Weights of a small GPT-style language model, trained from scratch on English Wikipedia: 8222 steps.
Each number is 500 + 50 x the weight over its row's rms, rounded and kept within 0 to 999. Layers, rows and columns count from 0. Numbers have three digits each. The size before them is the row's rms in percent of the matrix's.

# k: layer 4 attention key, 256x224, rms 0.0656, rows 174-191, columns 0-111
# q: layer 4 attention query, 256x224, rms 0.0634, rows 175-191, columns 0-111
# v: layer 4 attention value, 256x224, rms 0.0503, rows 128-170, columns 0-111
# o: layer 4 attention output (transposed), 256x224, rms 0.168, rows 128-169, columns 0-111
k174 100:372494481429526513437479548491527483487459516464576440499424449556461502449510399547527456475491454467569515428559504452511438586455474486503604503478493390504518531522502546564494477515482466511550457439515529526566567484601480474537458580540450539493445504506424518585477511474524677440453501405497510529402471601484601434480534444474
q175 110:519502524394513441516600518401409443457568577502587515565451499506486555446473505517469545521592510392587486510532545461564550513480542523392549528542503443496445486605526498555476532522495476529476439598495554413531496427487479409531498460517416562571430493501538471512413557464554497471474458512558512517325529509456521548491436421600
k175 112:528424537512479533467626462501583529573509507530495547512465425511526508447510483449485465503529449556510564421480556527515445473539452589433511498412614478430497526399477467478527522536479516446505550517623621538523499491534521511491426475506511494518451426517442526441617455524528549455505533545484392561515449452414493498496401510529
q176 100:480432481481534376608462461473495528521514557508452563520466630534474500412557489437544434565453450467527450494585386527439505433457539555568492477506491421487530484588466520461517561526585462507569612527447524458533536552419538510447478527521523455352406450508482507543502549517437454516473483513491532540576545548576491459483583528497
k176 097:450521498555416567595478547453519407487422401479473391485531498599492458483513484421561523488533455435437499508538490451477507456524530536495453512446487532558544464452557545586572576580491492541532461517596526536456394556500487537581456579573448530463598502477522430500473405554504480572628476399533495417528497484473568599524460415532
q177 108:550507592428514511560494384377527389526517521645411558562416515471439570439428587473565501487521470548517403494438554470506493554456591507482502530519527550542551599490584486417523497464551542409454532526529547544523454505437499547428542529524446475501473451522566495469489374558449464487511474555547493555392579499422478427512550467524
k177 100:521492535512466464502566482545607444513428513504524467464386559507559448463460468551516448464465467485527468534430533483552495502609551622508542529531507455451500438455519526523516449384537445559490517504415470559512527565367477572509548594440500531498489461458591443496594442465576519447464377439521491522511478526497586513532508569486
q178 099:437568474495519495518425532470496494561615575441534514423548490509610531422479434526473548533460652490474577565532521411466527473545497454526483508538559597483491573469506540554601509455426486423383392571396472492520482514472475480491462581392468546454440456491507550473607528562498551564448501523498534496458404509594488515512474545468
k178 099:527507553495545451513416474491469455510430454452515440484461477535440483624498587548522447456525505500535467458435602515436441542554575486517553488459490490410445524543526439476408468633462533596550531506550479515514523431497498514569485525456469527450527458491413491507482449477481470517499416415470508536531520548606556440425617476504
q179 099:441555493539461498558481525467409443432597548511523464414488461492445446459498505549536511561503503429465521541518528571565501496551499511528501549445475481507632449466489539475490505565507524479574437544590481487466447587468520600560465589519563515539554441499492464442514419523545473524459495506515497521449513507453385543537499508537
k179 095:531527449521474543486492479481358557469543572496494547560519504467519545406478450476610595384528520618465548559447518439527524406430462537461510510512606499446491538503510478440567518505475531533594519474581488444467465501554549526452519438485510560537428480406510535476533428497460573483417545566521528499485469439510509421511527500569
q180 097:498487568447504573475498589510511585515473430540497596498423507534571465487509478447531433456456426494514522526537454443514453488464550459491556416502559498412440619501528500434505495517518551489527467458577596520448492455490457489572564499553512418561550483486510495515449520448492491548494592473520419527499443418493546535503523521408
k180 100:385483482475576581478492345563534542510507466490490585506535466505581568484499388445502560523437403632556480528452581476460492561472481480478497483525573515470458495552510552503512442437598493549532485431486557435538442492621433465465455462538473527659508473424491535542491490601603439424522542453499534453405486532592534438402474459535
q181 107:563399535500513476531552542475419483464517527547526506554471492539456508549534435508560562431468471488447520496546551492519381576558478576491574475488559405470458454386528604416484406566534515514524418405531435587505467500548452458468480541514492521518530500430472417418493518585538470543448539468506603414499565470506534507464525492456
k181 100:543512449464506456555512451444541517478402412471444470487558464568502484451491508503433483494503451539429462389524427486505524516459518505412487506454535442548557520487532531525409510558548444469537515512479544459522515570440453421532501551386511475529495530478550470540547491469501496575446484420523460570481441499467480584595482547467
q182 109:521498505492527480516436451541473552503458485536515518551395485547570513543397573552512432520433418484453455594471545504501489510471503512482440499495520513385543488483549388528522532515492585477483536484555455502512468519552525503440516547525619544540484451537510516627421555448491439590506529528466447492560491519546520427479458495431
k182 108:461566555496466544521583553585511554565519499473473435454504516531416525537482532482519564506556504520544482512504463425488483484494538500508519473491360446557475405488430542478541461458470545430445542494494501560571491554536477419446437427446513544459624561648489430441567517544521449487548552576581543503540481497495494552510482443545
q183 098:555521527535561345515382504513431555549472555451510496562500555522545486466516478437443418547524557512536475571474545493516492530578506694449494505501524601523603444507573507511427498496497461438560502462387510491495548508576456510498481438395508522558413497419479585571488500545513453628534511518461479447562564510423461480440580502504
k183 105:499478493532402459509502509476488621550498573521558549587598503583466547555519487596465569505436569484513542483503563464457445470450557488493513565511599467617422440549483540627523488475585543484472535511537561503485393542481578544602479473494470456480465504491417585554494517422523487550484443526385562566530538518551577470506507455422
q184 104:509483551506446521493532468542501464467596563407505487488450509506484463439597447538520503507498466472534446553545458523486490472452468497532575600566489483512558498496441478519465459431481577414444447530454527526486511495558435600538521571437497502492529531659560506565436506493517496493487509476543455507522524500441493489588575457535
k184 096:485592599501408439436525467477552467522566529611492528504566351507512512501534492441492535597438409463442563491484555503452437561503506467385470482623600404499540491456431525471490477487513465509484394481456528462463465424432535475437504520583595475554447498478495549485541518510575453461485498533453505408530523527510511409461596552470
q185 105:467468450656489572515512477537449469496478451475536442453608541444486487459490602508487448549512509466543449472604542466521595543565564550496458604457481489556539401602431495508510460514488454499425464467592462548537593523516557503538517484508550489487512522467620407549585570517535514488601533534519505496519493506455439497477431481501
k185 106:419385593502529459392520428497472423534509513577456551505428391468512528517526468522510562521425552427527518519542525430581489448553538524426428510406596529477409455437476535583442503517530510576495486431533604475474515539529403466445517487489541534628475540492455605571443540393488599572533476536494482546467593542511514460565516547539
q186 104:464524509566374577588435459513481461564558453445476499508580510594533537487458429529546445492528467509508504400535450518538525551426440474482476512504483515515518491502518510451406484492457541525441603496455457446459529508496475397572495611438471460473424481561502546490454511521432528474456542527468486484563445417532478395505460487473
k186 104:488464480557552483444543386494550438551646479482497509540473433535569534482520542362479452492504449518491494585543550574396474570530452543472565523461545485493434445505563506531486498526544488618560561455448547450471478471514514534552501471423559507530460527446509473452458523502535482533486475483497486523586491483529464451464566537501
q187 101:487520528547515558559527454497596573476455501465563489567508537479436493544571470490432526487491485501515484542481454511577487597371495441458421564388597420489523548580484466470522460577491497496403510542481439474583462460472447469501566567532504476457514551414500467598525456590505464459480500457474421528556464441507363484541557518484
k187 099:471409534550503512516547553472471490477506398570584556477437384464475622382578531484497484499486609628494444507465546405519583479444430403525436523512449433469551471449427541590458451514555531503467467486482594601423467536470453524521439537421420599440587524473518463446438468457516436515377592518543523474544502533467530443562501522561
q188 107:474540506501530530561531553411502478499540492502412550484364483473460502493561442553517494461512513546497481537539526431475526465566566489488627504485515559539445440434527529528484401454531447472515444508555473525440456421493546551511560503463455429452424594354478593513494424598541490425495526539416493575529466409540483499484466542452
k188 105:520579581511492467437511463523485524493464404537465447453454480456463587549478499499607484579504495539492509459501499474540468497421502539566447516545467561514492442464543476506484598432448445529513508551532496460473591521523504518483493541582502428513634354542569515502467555434491542468517451479579484463561511542562486559502500507554
q189 104:569465477448578537533505557553464456445463597435483581492550530460451496477452564490486514567411488536525515468502432444517484515459565459544528530520453530488372547608449469512551493571575501487522424539435366460610511523509506496480506557494444412530503497432468495480431489511507553554460468474573467532531516484466490522500415503568
k189 101:456528507579500482531605557468621508451502539493567510447501504381514470528494416510501533439501535510387425446525496537529462503510446570493485568468489568448421452465551545543441391530467518506473605427485432521480492424529403520545458490436517460469450468519484561544462561540547468486532589506425498488581548553573424519421586521517
q190 104:506429438487494612538486558487524560495512471474512609525473437432512440571584487479509537519546594460546592476556457509518484505587449481498465416472459586456456561517526551577503512477472601514380483485420514544429526461503538397471476506446485446531518540574495487572519499459511518383405566508585576533484548531540454422516468505541
k190 102:420529514475489479559528541535545427499487575502542514460540509492478497467500531548498427487553454569516416527521499477463607598489435500527460537445492536577533475488492546480502439519517541419559449483412506355499423521549489530465566480539572489519473568391546551536494495510574507527534458514473525477555488481486460535504494514536
q191 109:467461476510552535446508517542564454549477522479453435559527431450377472474405543431487423497473571511515570506476461445547463628543555451520497425584472464471532525460495535467511543491466535499463553491451502441540488515487527414539546491492578524558505551514548573487403494455467492386518468358580559513460508441530569563558478463456
k191 107:505369624468527472462472376392381528475534545580479496456440575536534529446510483552528523513447544527513508474551499551510556547559498564477585449563477532544428485452488507513443499457586462538486500497489497553542428492560482426503527516544445447530419464540489425520595468484561490549495525471516573535490509553559510509525446458564
v128 112:459533483514500484450536516518483545504552626440504529499567499417559524588449435551433453528515515520500514509527548568478460494530500566377553463514470455511493572385540524482600520577595559496469480512543580431420401560440453505469454543504505477514529500521558573568539389522467537463656501493465560515550501540484500469500434489530
o128 120:551514501603522457476494473474501430449479504538534463550433410450534504484470533533454447498537499452549460521520491451489496488524486528478568444475557511350477424513451453463539504547498464480409471573424438524480522489503500423457487469379537491528498485580535413466499540478502521485419574500421592496493489476543603451541404454496
v129 111:514446431599547582408514511539461457508440517421475567487543519550473526411501565526540530560398581600612524519480445520462494513565438527465552520469515541520485547478415453492550556520514528485560526430426510434533555566574434393557561506414432493493510489499442468491458455488539472537507457514473422450457562539471445476454452477474
o129 118:554483534405522488584354492537554466430412576568520573543530445473609562565434443472411579437605458531567506484508494498425510582505506472462580516507549442442496445572509424532528499480500505565489433624508514428529506489471474580498407502513510498497495534438506499514543423562494498435540491517574517470520424493423385469508467494564
v130 110:552500454542506434453472543584456475544525401555472341536479533578529464500524544446487462472518523446561510497408599464447487473514497631476456542544486492468471575499522626533493459487479501450487540506472497502473552545477508570559557500434473564539470505487494406414490428541591463392461533449433481398478477505493479420394536541501
o130 120:515565559506449510512498528418523473457467447485356515493419519407475493574497474438447521426544516431454565474500398501572499553534493492521518502477453439444443523457595450560465508643521531486495420456527471496411489547514592511479483517430513556455468473534517488494493505469604519479506439509567588504563445483555486535531518512501
v131 120:539492424476504650457527469542588567404477552554412505452487552459469438463483451451596484418444563471512493455531445455495555514507457489397548494472472381468486477455477459484432538504485463517501569423537557562506557570456577451533547472430457583611521507570497511647594568464472468561480456546498535484521486534529434561502456510544
o131 129:555515462588546444563563487514523532526501523474536521514442565529572486510587505476556568501573471483424523562451494514479413446521499468494441475477592551512443498487477489452419527587510512595503538529444497452641502512440446641498455433423461500439501394428578540482504437417452528462435551596453472498534489439466482408447439462591
v132 115:527459526539553428484556527490435443468422544525468450518502372544491444543510533552529504403591482535533421519579569508495524488565618545559437556464520587518450463497491526504487401429477460488496543454545583563476531502529510498420561596490468462557530494438420550522456478527483548479479500555556522558478473468531412542495401474500
o132 121:538460492447578496467565506527442535525586518487512422530535503376625420492486426504505634561479490543533585481456542447451442433502498577535526478579486449471500500500456433558440569485528551544508523509513508524460491511435420498437493502572526502455525533618586555443488486514432524557514478510454541490457523553541463426468545441518
v133 112:402531431459517520537450695564529495465551464572544422506501513471533524571400456471507466529450495468542441538495555562475509503550463505538492546506468406525530559436486528472512536460458424557411502547471502483446474553515451494512476395569521458484574530533427537441483561501451577509532513344503573515478502442551559493480435487509
o133 118:592552486517596538479576505605480453518478552466460546472517521490466494417483503558500500461360611455496438550475502537483471446496494594545518558496556469460478434449488509569528440475462507444497494469493439468402390416474541453567564514462539537458559536553527585516507403488600473472417507476506442488506441424510518544541497478544
v134 122:596478480376507492504438637468572537416459470556505401409527526468531536462437491491542461527518452440534414443563473536505421430502550481565457419481555581597475582455492558469454415483460435510527498540454613506389513521533504482482544556485542497568562476498424550544532432516476535491531463483516522444591488492485405452480463543508
o134 131:519505485465572477529502558565537430436492558574525488522530491497489500493485521468528517508472532497521506626465529615472534510580458499393449588497479595452529425547552464558529631485528530556451546482517466452511461456514426473486462538515501495513454422505488507428472533467529442512425472520396411535534432558564556473574501566500
v135 113:554545512495496425528553489516556595550605499551474458556527430455425559474492457516483499478506433570561428436532518468415511544533490548507474550536560456443512442474538475539444387573458544510492483499512554445499560509564491566518509461490530449579456458448451436499410405435493515481451452490505473433568533482452536484524388498448
o135 122:449540528446566517404546517558545530502543488448532534530476487529566547486604527406533488546520530515455642462531513457470479469494525544456459466561476542455465441443604434508482527486412481474521553452434474456388402540528495432373531449465546461533554498481485550490469512490517456563570436589474596566485545472434503564656494609607
v136 107:515552545420462393447432454532511481558544539551419526555457464555470427553551508445545536465607466447519556569484564450480667532490511560563473454526452491532515460537523533588574473469392494560522540471505486431370410578474493549564540440582424477518534541504458541473473507505494533420538443457463490528514547539523488489513490498539
o136 110:527547473496457626522473477439481546413469476500461503550493487515531421434482450431505517545516462549510419509521452504475521472437560476448440517394520464461450463430411474484359486520502522388530389423510507558509460423485431557559493505573551500462424448536515466477487453578581433544448613431400495436503610419475494526466547440414
v137 119:501454520462452496490493525494516525519492593405460489555435460512393601519495480479533541517509589561586453589502545509413423401476503496468526429613494521611435426489519435541517506425454553521597486524488546494484488552484544537513392574478551489513519458523548489544573553466522531428483578535497515388494521472539479527525501564559
o137 124:438583468496503444477450545595506470495475554456459535504536527491526388485535622542479461436373491517504574491391431469489463614536531603473461540509472537504552525411470536486526512617513454542463433477522531615454512443444522646503506491561499521422510525501439549471485506457480482524446449507457539470584556486575551471541564528420
v138 124:544585512515456496485593479564442478511460492500539441501372506470499513474503513548460571617464411562529510432540656420460467520560445488518564418496443576491450451395524523537500539477526386519548459514549533449510494439517509495570530514457579545507505478500446485554550444428519445510479590492442477562564529523506446540487485582501
o138 128:501474499440547486558470521546570515509544521524521571477538487396537500460523565413466407468598500560461464556340540522603436515538569510547563525504439535511504546541615410520487451486455529470458486566496541568552402479463466512556468458464479524518485520460476495454481549605582482519434434486518559592502467507624615536520586553517
v139 117:502504453484411542499326521486543497508496494538510448447473398491528587504638523499547473588445528516516516507563460493441483549553521404513440517506532425470504469506494459386526425487461592460495481475364449458496414475506541532535439504511492505481520472491425403471360581491473518588493406452516497521428463493617508522411415546509
o139 124:539469477524575466535561461505514508480468464499498470485568590516449499450502473486413583423483592521503477549513484476395557375492485586520483532439550504465507401556561445364521452507520418553585532531479478422550564475567494462489552499511484517537491511547504499541464413470514387508478497585485529552558508542341509556528477619446
v140 120:566498539571577496543489551572487435495429474611496508577507471495532520473594417547535506550540397548479520529429566576598568451457540521477382540449499502582488486511575559457509492633568520537625555430475469446530534425577506559535541474492413505487483533465511426499529520483444521489452534454495525401468574521507444556437452489514
o140 127:467477516455438470504471452470497530506426481500446463513408595469469526531494493497531523500576539381516564507547570413459506542574504489389502509536447529382508474399529453465402558486621480472434509539465417451458444498516538548469502502374522522473497493488452624502467447526467471557601499521415605549550495472483368524570520405437
v141 119:406586517507525494510479466576554618539500540459529503456428534540483523455580522420509415589523494451571532457508514495463565521526504555467464481528451545538539526477450478496493513516479532484497583507510528506453490511550517524519435550420509560467466487511480467523421495463401488388656569485536516492540575549492589461517543567454
o141 130:602527534477474448435591467542496494456498494524477491510598449476426559525429520442440507517516496595464494516432544438469541508558459448456497505520455538505561485515486569554479484552607413380583420506558467573511488371535425528542408500495422543531499396621505486443500492502501518593512450503508499522403421513500555594511431465586
v142 125:412604524503516487431597516479497545552590600528477575492465384489550473460572523521517464459536489547502465464537519590425568535477524545504484473538516555488468460564450473451552427477513455580461442490573515566420536511480576566506486469504522589491461530562542532507571501432557392448506519449575424573548467528507562516400495452526
o142 136:508520477520479452578517469501520507396502419407528465564556475552478389535437535519499501462435510453539427485567560429555545575420511499424540523471493478556511509514452491432517560525476556474545421461618526498483506416470361508493581548456543486515483492446477564572512519537612540530496503533373582473452597541502515395523492516501
v143 114:466441509515518472549404501517587473512422535438572460443538398578563604529475510520447471501602523444456519540542492549555533421470541464499408467521490540532467504510518471387410539505590420509508487428462495366480501543431600490473584448525569494520534488467427466541473533481497582473484458490465463491425440406518481582558620520598
o143 122:519642489444453513516555504482496513496468472583464520534493594498514447448516479415501514547458526492558473534490488495509484444491484465517478408539490478491560490438556520492606481532548523422505524478452467446580475520465491470538456537481430522551487606384517516406488519475592484458494522382454393489549541568420495481455414557431
v144 110:465479345537401503455501537434479482573531516501554428446579555449484550514584401489492520512527555472550519597504511440425497355489578599511467472507488477429536521482507567524456451542551546566466476475447413487562384515488533562467429560512450554406481450483507587493526456546518519490441527464540516561432463441542470529491536463496
o144 114:471518523538533483496546532489480441382583471512547414509506529471597494511580445535417451397514484515576555500555536545514419496556454478474552474473426468525543443493450490484531497552561413454509519418520488555448536408500550513505558409438494480527524544542601481405428475484480547418434545565510498513520517547430435374558475561399
v145 117:483436472487493418421640459450465568560411502529536518461570440628491602478515543540506563517513569483492516588560565492551507549460436504505546457467465402451554525586509443561523537593414431511452556534451454420408550523458478547450510511503408469441439476529627567504495531462465467550451551542521518452487527534390558500433419438486
o145 120:523431508569482519397454499446433470498566449596428539505413404504549451485543540512501427399553465618586481440493513480459494520486531530385522539595490536589477489471456477457560577488498558481503569524476551568460520511468524546492491440468557450504560548447548547428506501513530498514513484536557452553498577481466505558536365616463
v146 112:588496501397547585430472449493584577453500496490543581506522468552509469487447523492561465602539503557572527456438475505489452525410448513463510511507496555569481537526518496534453515519528553523533485442582475504448613533552585498499578489561497417415463396517550556455452478500422509441485647517498397483435484530492483512475549516535
o146 120:530501454585406501490453393536519572513514420518604448532537535596500457532452519536549535507488461471573427488475505445526555509515487554452547528422476467458498526463494460558510471497538535516436512472514481445413493459506424522451464405522495502511624554478500512567572589450519518480478471471516474421582509491424496478624508428455
v147 125:487507461478525444474482506519584540531477521597592485530479527537501488455456494468454557402449487509528501472450553517425506573472548499553479508499565484543537526478433595391491439590479418498523473427543481473459460514616562521472531501540438482500580587522472546494473585573590427530468491538502446495527435480506499506569484502517
o147 137:425443536581544631530490593540528453542497509529406439440456437466548462430446523486481614548454466510476429483529509567563513505513584492545529487545497546619499510454472511555530448513465513493429593486498512460454481514461443551532503455476557515514474534493558608491480544514542537543450613480476445522492528547506505501550526502561
v148 110:581500529465497538435533495537532384585441453496521474377462510465516457426499377506535459522427451544495565521462487413488530567493397469517477545501600407478494538535489466525611450537467398525454466511536496481465478517493517544416591469460558585470350417483568473534495406441455470487410456439563509508557512500555463496524503553489
o148 119:491506454557478507459390524500478442451511417473583372510585485461489525506478532479518489363600441553503447487446528564504540493510499503467453435499402518567460542469472415428446519579520556473513519521468489533459524493532423494385485474532589471460465478573629535580534478462567542510479462524556385496464503435453589441442506482485
v149 112:411378493500575531479541422492558536592506488544486452529459485492410542484503431482574474462501440487434544466515530498552532459530549476449478407516467452600537475516441454485585481395561543514510477447535453502547522548404527555484529502595491465494533489489372475545546587448537539605468603437436515557456479540489547525491547436519
o149 118:535549448528515526444498458434472548461515571516494571400399538537509476527532513448516544557423417445650468465495566440515499513552455543545474485404556523508505548477487552451557424532563486524537539503512476486582565454452493608482577537466500504524525436497484455473511561452529483478498480538654529521490577530511493521549454537456
v150 109:557541496470446485505552562468484470467432457418530408496534499509489575429506481560476583522497551560443514467458627458432493530540552489503466533400446589459440514520444477568461428555474508429512554486449434552458417535514513462527431470613514500527556451462561546531529461540476453443574535488528523512503507458545515539559518469446
o150 118:506527440576517563508546528528452494522591531522519530480467478436542471449601470457457473477482480477551492457544454521523624490520493489507554462442492481462498536530526426527511505505562499411557518504604486511397489461452513468523524510517596475449476589417470463450411522555436535392410476492476584412515520533423450473511507634503
v151 118:536404458388438471472506450458488503432517452520465542522490523558475549435495458574490553461623431586518495622458399569411427473569527502480546502515505468490637471535500487532480512421554571442461559386577502490433574444548427554594471504435547450495457486435545559484540526536500587442513449463581572467480492477445458431461537445533
o151 127:504524440483492422562480505442552452488557582483496489580412490419553429506610484529439518533438523542597567464552504485464460532398545492566420559436482474513478502561377489480536484485516508470496572524459611514494434534387581585437433433510416498512529392616485496558479494480448427511474503415414513535555479500490569512555477563438
v152 112:431481435496522529437484529414472517525528565537424531451571385430475497433468501487510607533537496445522455594456496455480472576483591512580528464561574440546520439528385421493553554532501437465420391523447507481480438505528393388493472498479499444477575550561493459549490614479524561502478461502554550426492491449569454516465481462490
o152 116:486474466472554588496509487604473513549533461410515524575519463525497411485497517509446593499460498495447658459570558509521538532395442441489520477494472450558489458550472531426543489541509511526464525431500478539515522449534468575510524467549498513502545484451582585518480497525499486486435574560599384428486543480455482448507484504551
v153 124:552601520531510483528551486493492520447625441543439428469484508539538510458514580517450571647490558449480497457544540478568456502481563425561580379468601469570518593416630476542496522560537427470497544473495546398444503548531548475399455467455519533600487576641538500488474586531488557497510463427441518500467513464458503569502483447488
o153 135:447485467518455476479484491501564494511553435445558548532531535427494535513497529520506372453400590496432490529514559366447435483562503507477485497574538658445534566470538477409573504511476549585439549465482462410511435434472501545498490500431546533449449398558504428444432413530553509484470490526509396516562503602462486576459489482492
v154 114:514449556482503443541544590476448526458555559532457463463518484373557532473472445523492494471460473493573494543605586552458535536520472484498484525545431379485530566537424443476453411591598506493517523632529453557452540504588508486504618529397445521464485597411502432475451507526502521544542478439531402496542549555518574514406524568510
o154 117:497442458475508439578471456602437431459449450604455482516498589477487569569485564478506564399493513511534488485483459451497497511461529429520465558552518457384372533591556476434463581487460539510401450483471484402485519455422528466477519440556516450495540512508455496524526478477471500508543508600462447452494545533518397472589403541559
v155 116:549511558503489454466450533458441503476503513566528488552457505537497537531508434507494484586589545600581459490462524473420494511515415519474472590470472444526435455521489462460542459508530533483584454494586531452549561536460554467527481485580461587507550550538452577543594500532439533472607427450534524486437499481496544495640472556474
o155 122:509455498459434568486514547508429512495468545589577483505520497500571454503561537495534570427475446470473417506425412453467540522533576529509551502460464543466446546486496484404522491468451513497489446450562451505442451697532470619601471467508550597472622538472511554519379434544547455556410578449478569604448445489439458458494557491461
v156 120:460513546570574504555514517535470451592479552450433481475484498436485526405501520445486519576566577456487525521498520451561542599545475481476594501468419523532489493472526527478533546396508417435516494503549504458547459485537553523509496433633499467455490515488341453520482409545551504546472675411488533541437533539537450512614556504447
o156 124:503482469525350552448476387477505453506506550465557462524530491490516499566417492436433481536474445473505463450498580585583468459538475481588428484432470485443476465438515583474511416497589435508548534517432502554546511468538558535543587524465565603458499478514457525508453526474569485489434499591552569461532433449459506463580508583566
v157 120:467586498554601457452511537490540403489435525461503465465465534478500467432461487466535446532535496556468496531578414464552513557502507543435511641406595401490529533576516584507568493458549480546525510516461618478542489549523488396476505498474527592478478512398532457505501478504497480406432401494504516481438525476471504547513516516434
o157 126:484408551470488514553548493417451427491451495438518514528468484488516545616426524514500507515539567498515520492585490571477492501461434471500507432466446548597547446509515442470520601441465451464424468485451507434411506511545537589528417453483536417490470500577553569484580545569579501505552466430503437552456481513464476382435427521534
v158 123:525550605487541497447467477514563480468515465531500538425503485402441480485406495475399502385550456482415489586485473402498449530489494453511499457478479486551561454565594485476565551500498450487564534491496552421502489513441462539592526525550425494466515613497480389580461484527353536499540613504466554388582479448494479513544506433471
o158 132:495532447467388560499511486421429493446537567477527478509437528473527541509477583464512414582477529403389599485478513498480590422505583497492580536515496497440484497475468530514524455512502498520458522474476367517538556524584444592551610465532603449539491494542510532519526561538534445578482510370518470429493466514520559392534502640582
v159 114:472496496403583469587535434516521520531493532561557552488553437514455453444483538654508530536563477500492565572489472435472556502442551451420461555495512545436484494449416488393508479522489552509434529513381559587509427489448442482527530486526574547481463573530489493508393507501555452449598506490505582429447563547483439431615487477556
o159 119:563489539478491514529526641442457598466473593520523520544511543449497529489514482446507530498523503515615551450559499401566477503536388536502560499446472570574405397397488507569502555588486456421631518526553476507414518478401496549496550459548476483407455497442555475380485590612530514542505535468496489532411450521553562537440536530617
v160 115:506479522458542530484495582493496510482507493433475521530527529620531536486457452496485525546506442503561515463429457506424452451501414443500510486575549487527520565520532480491550491474486420619513567540495458432472488387477493513538533514595553524436472528548549568535519473584499496505535430409505551536508571537535493550447470547519
o160 121:512580487485438503458567438479446481442402468478519476489549433518456425440493454505424470360510450539466442557632504516529453509480520502431482592550509524516476503556543474481609445541534535533446517509514561513485445463500514477565486494501564467522458509476554539613488498517498439482561549497468526543478481456532510468419447591422
v161 104:550536491607579514518485482498535526470524547586500436514499540378372564486576546505565565488460668408509443522505489532437457451483543444484576500541555416478505475494551474475552405519510596410530438572547451483526409452471502493532526473437483560483520529620477477388590404515501511499492436557491527473527513507485506612532433537486
o161 110:478609458496553559520448554467531479501473479569525534504408437562497555487519511520515502513525551520427424416581484458512460530585495538508575454545540569505463527517452433406458478480469479585482528407459518517566523541578379517526549461502546384521496519495528511438404505504487480598437473570503473534667534454518445522455527405520
v162 114:476450609477462521426486546516544419565516513456524464588509570519515598500500516444474516561507456515412494516569556479413402502512505490554535509563455513422554542513546480511509420591453540515478511452550558557483637450604474470486526458517555590475381627453427549507512461417573476457551498479443486516481492547485479543469495468477
o162 121:338429485395506545626499527504513502445578488428505503491519452511489458532592418405512413425470507575593528549407496469488452444522441454528604519484597505503514580498521454427546545466466532447462471505536502446551467525512520479566507553565537477461499392464588570519533580510521494478509462447494570488531469571481445451520456619503
v163 106:516506484456457454561542465445498496481371534530439529548518545591461545427479518590510459494588580480480496493544572544505543473506448555552453485430502624510430477478561515454516521481384504459477428471373562525504497499453421490528482511536560497588485502514511499467529455491491400459440527455517513442511554466419477489488513462469
o163 113:531521487480525500514527510504383574599553448483470513449566437459572505437469472437512427459512510497589567490480502534526508481525443478380448528538516472529514516400506506561498571506507496496621506482447519526460453537439576525494486424530515486554511497466423407460477562469562491536502416504488503428511473341513462490446469486506
v164 121:491581462573488447479533577540457498558484446510541597485468491544478537459429569492528564459438516545544492466490489499408562519508606527432478603514488513504460485507583627452485568542497574507562576501508438567490615472552515492420572529453470511531465549550470545530471578422502415515495594509606468464485466541567562364501540488581
o164 123:412475502399525452436540515576566512446515588574574504496573538522569577504536488479477489475510517422572573422518493437498552567518478472428622541550504458476538492470490636584462627495350474544463549457556434488485437516508418530427467470449513501512436515515476551482502439565502541478514483502543501385471532468477406555518466486479
v165 118:480446587419488524588525498567572474615460460465498472492427542371470402584412405554492513521384484503515437457454469536468485526398430509436509561484533472514543548523534544443482501446562509458486473509485457499597518554497383468510432438478460547535495487527437586479492548512478436543512516585503454464459588462532421473530555492435
o165 125:406525420403539561462545433532454519438499523494430514526546523559526507472491492549413434553550515356523457585494522580585465554688481470508453494481573470500478442469467509529558509482417508442493515535438519485506496514547511501471437492565513469427466375515525445528524561445516471519564497498548449425504469594568409457478480377481
v166 112:487527525484482478580470467489548504511496493566510463535474572470537451461491416436521471489527597466547582533437477531436542509479516488434540476569560480461511440440390433444560501492527526509601523561462565496417492497409553476484538654479499527506531433481474500494409538454486458612494559488519537540481512472540494598466524560512
o166 121:419533444629428476620489501546464572544478469530574542509451440495568485449539544499471492508522459559454477573608568421452447439514470460534567538472462509483445574572538568575547588501473464477512440435521462413514558467561443532529534441542572449440478640580409472546520490464504539518493480445420454550514546479582456491443563566580
v167 118:519557538491437500478501434429479515433524498449486451541472478569519500512486497529516396496492536556534549425536502404431488497489610453519560519462497555502595556494529466522515481525559569488487541455475506452490506483584573511521398448552433594459546527578592505482458559534475524567565492518404521555518455548493493484430461543457
o167 128:611407534544482598486494466483455556511542440460432564471520456505456534424502493494525535500634508415505422528531446443530535524538441590519531428542513511476559489478485507457562509499479492527415494546492533562473566534556510374424478479444566509533508377568452463475465537459489454453415559486475445507523545597398484451551492551480
v168 114:472541525481542491455498452370520563500617463407496483612493510447458510480534478508533499499494541494501573503572479541503504494535562649516496392503551507475425604522410512538479588433429447481459482568508519590490619520497513491449532562467497442466577579544524464539517492538538437491442497542605516511427539432468476461477483527559
o168 118:509496506550427508542527463501422525484425466482476482364532532546551464530551423595526506483529401550497560458500534485562503438455555460406492488604536398492508573612488516510485569440449476512606480517493439440497540433438494448546569487542417528544535497552559531481560520533524533572461520492441539477528539499609539457458433493567
v169 118:525559610489440551480514435451434588496403465562531502531535482497429628510583650489435538507485542389539472477520572580450493597498460451519514433551553563528434488543469573502493511551499596479496563447524499462476530520487506556411470496493536461513445473582532497500473478482484516576532492537545489503592586471585454438526455511527
o169 128:479504480497559582451492445464579482478531435485585527550440551330516408412669512515475407436511487583523516493498472517526599516550456447435453521506536492538474531506449513464449514665426523475614520552455496494592502390536504494478578511408532510502541504511439453460542550538491516536454477483440474496496552447446541630491522537479
v170 120:566402524518490511573459515467549453512606492482494451536567558605471495520575597504531498497562503461499467420495642420467499441475497528538453471503570420542514444483490520449500480518481552497473533531453480566483542481438456492438468591517512446512538475477519513521495566483567463428524508548560486561597420510537490492529491493453